Part of a small language model's weights: embeddings untied during training, hashed n-gram embeddings.
Each number is 128 + 32 x the weight over its row's rms, rounded and kept within 0 to 255. Layers, rows and columns count from 0. Numbers have three digits each. The size before them is the row's rms in percent of the matrix's.

# down: layer 9 MLP down (transposed), 704x256, rms 0.119, rows 694-700, columns 128-255
# gate: layer 9 MLP gate, 704x256, rms 0.192, rows 695-701, columns 128-255
# up: layer 9 MLP up, 704x256, rms 0.206, rows 695-701, columns 128-255
down694 098:139163084165135107075065081120096138128109124142111189117127140121126174107126115131131178117098131094101158108180115153149140120086113178116096149189101120151157133143027100140136114070071141137153165129180141157076149163155170089134113160167168174099155148113074114147110087179099151082100180153105091160147085073141149049081105119161148101113089098129173128116178123105110087155041
gate695 104:144097156140137145126094120187202117118139167107076103096081197108092151124142070190134177161134149162115179162107107103189096164099149103098106126174038161125134082177106166123130134130135191110142105107193144139130155163138147129091125091094100128127131089184103110115102160167135181128130164108087098128133140146095127146116124130165149125070124146127162090175062115071154155108118
up695 095:075255176083121146130130173126096157119142141180144098081127133150168110150137158135102103108150133137103145152171093144121124163106167175115077109077121135098152098084126111172147113091196137104184092118108149115152092081078155119087092198113096134083061164116166074151125149145126094150164127148171114133198147175147133102104106107131164137131145111144131104142164119187134172137123
down695 100:098105125113079102206141125110115107108117161126135127175176145149077148091144168165166136216133110129066182144139115120174120147096120108173140122103152154126122169119102157071189142119133143113100129129092092208131121173140124184106177107147106150159097114097102102081134140126142113071101161142090092130131106183101183070083113085150154098075139121180115105163054156110104105149114
gate696 098:029161092155112137136166116067127125050182116111052174086148116086132131134130121195121111110143126085143098075127136112102087127139182132122149183096114093172117160112121137114092098108173121125159141130122118087155111137097154145164113076117090117140092117146123098128111161085090168099138141117126103123166187117097123109093110139141177110125122075099081115163094095160103120149216
up696 098:128131090124100153085152173114168101113134183138098151163077158140158101121178144190147147120171062075145125105149144093127120168107156150096140133076165121150125133129130155142145171090085152126149125159141152144176106121104068096099108091166136151140172122142135097127100154138128134109188120166087146154111080111081181171170111140113166124147077109098134127129148176173120153139110
down696 097:139094147155148107099134111108159169117091112147123091191155168147148086131147061150156179128127161130077129133150081154143125142142149177143106197183116112144105190177099088171054162163154112099135125141119098123084156124114109137066141137204137135079117159141103157153069149139080157144138134168108159101151093095061152127109145107106177089184114139146178139145108099135098195146146
gate697 106:137181152122165116139178113153123108116153117148088141088132093136128135134107158109178129090094179118108112155094131124159142100060139134149093152136193075129132122162166056117102154168056117117118094155092088116142121105094069113174144157153182079068164139126040168113097132155128092178097062151122164127102102104119184149134166170119123122106132160088177148112088092127132169124180
up697 100:128083140082136141129099057137114158164130088162079205146105111127113103082142134143143132146178182128110140108151099126043152139052133123054078153145152112096165152096157172103162080156114096164135149102070173083130106158134113131163134079123148089097157177167087090100046109112139143175079158131129130055117137117122131103114131074128120144107070094150165169082148129143197103179111
down697 102:140171119158161156134140182151090108101121117153088110139124187067104166182097076117146101090105129185137151162167140122141095080186047074150138140133176089196134120107125087131112123089146085088107177131179158121146114067116169185157124128090117156150070107123080168142226081150150097124125076109124130142128100144164091099103124084155155120103114088107090109124160160117158175092121
gate698 101:169141106128147116155106133111205095094060100137104145120195136105124094098058150161104149139060150145145127118102150111106117106064106135099163111148134082102089157131127091107181158076079206115103129093133145105126167159103067093088182132143080089114169133152159149128145106117129104162153135125096118153120126070104124096161128171169114120175125139150098100105033110115137107107178
up698 102:043117120141111171103151149138092134216122132123164131101152121138155050123131130112091071139109130134103103154129171115092157069144165127094157122122108210113098137175186120178132105120141124166161075137121111152167125085136152132130100112132152055105101142169128149191086122136080126175137136158128110156113182118171154145136146136121071147129063105105082133126132112172130136102079
down698 105:125154093152100119109132165167107162058125111133135182124131131123097115168207149083108128165137146098141166165107144117169106104138101118165140156117152096146077172128148186143102071126070205165045061135131144169103146077124128125119206131162179095090073101115128153139158112117096143138152144145104176134107135129143081155176133066123178116098099141135130144197094137129175110131123
gate699 100:121086123108091161104121120129130098102145127123144100128085152124110101145173137177133109190122104128062129082084116102167071112163114127097128127112087117160065074171114114079089109134077108139069168088122124142126088106112139107148130102090040161129131109121171147123074153143153130119117090134145126122159140133131104131114163081083131183083103141125094168105186134109143055107162
up699 106:126132134115126109111163148096117116115074115102094098179174150108145116121159137166093066150149144137154045186147147113174060061142133186124121106132112116109130199143138182062125128112189182197155094090114091139138065063095134127121178133144147172148105142091138163137120090128145174112108108133152134134093100182143169161100116061139116104051166160169117150090092137075147108171180
down699 101:095123147099078173111056067146173120137160141132104166067110163144114154118155193047148144049069126106182155136174130175104153107171073136125155171103127123146113123122140147103130155100105077145139074172087163148152107201141153072072126115113098144130164113164143184104135094029140101161147129149073125161154193060115138178187160167083101162164117150134135133168054161092106192118097
gate700 098:090122155135152143096129129161111086151143101153121153113090096060174129104199132143149132133105121133132110160163138139159089105107124067119167089116139185161192144103168126078131085103120144156116125153076097124130139155111131184146150106148116138109133081197139101152098167133160134128157137109076141094168113117127165111139099136089119137113218117076125119102104120147148213144218
up700 099:105169139110199132163096131099107139135109095229081133155095101144102116128202163094095176201107138181124152148165131123106128105136170132099102148100068151137172182186034081105145115131113137146135184097110117137157123190170130151113083154160132113145135083131125183135114120130053125169107142177176166102080157153112111122116106122200162102134135123098119161201149105136089124160174
down700 100:111094148103124113099142140108132088103113105177135123156110123042158195190127155121145138172160128151116099149146187134105175169125215178044146097099138105106178094131163164195125120147135078138169123176204158083172141095088137140129063131161129077163139122129121143144136132108165160142087113205120121089141081061133126106073141099133115161141127103102122127141133113163120120133099
gate701 121:116090112110101083156115094110098079078148154146159135145099159152094174084090131123135133109158141071120131069161142117131062121126098059148116131059095147118099071148115094082092133215091153181081158147119184115076175145160151128118076063074148102123128116110107092116118143195063123102139126078143118052147084109101091130126092118149140142149126119157170111119138137122154115109141
up701 127:165108140170186163032115121160142115129105150149151114135160145148092071137062085147148141145071085192091089165103107079152176186118150096139162101122119086183167106109139149111167086139109102082136134089103084105132073112125108170154168137187168145088109168110126142151151099088064151168124101157126137197160154085094120100190154122083094139135103080164158118100113147110093149096137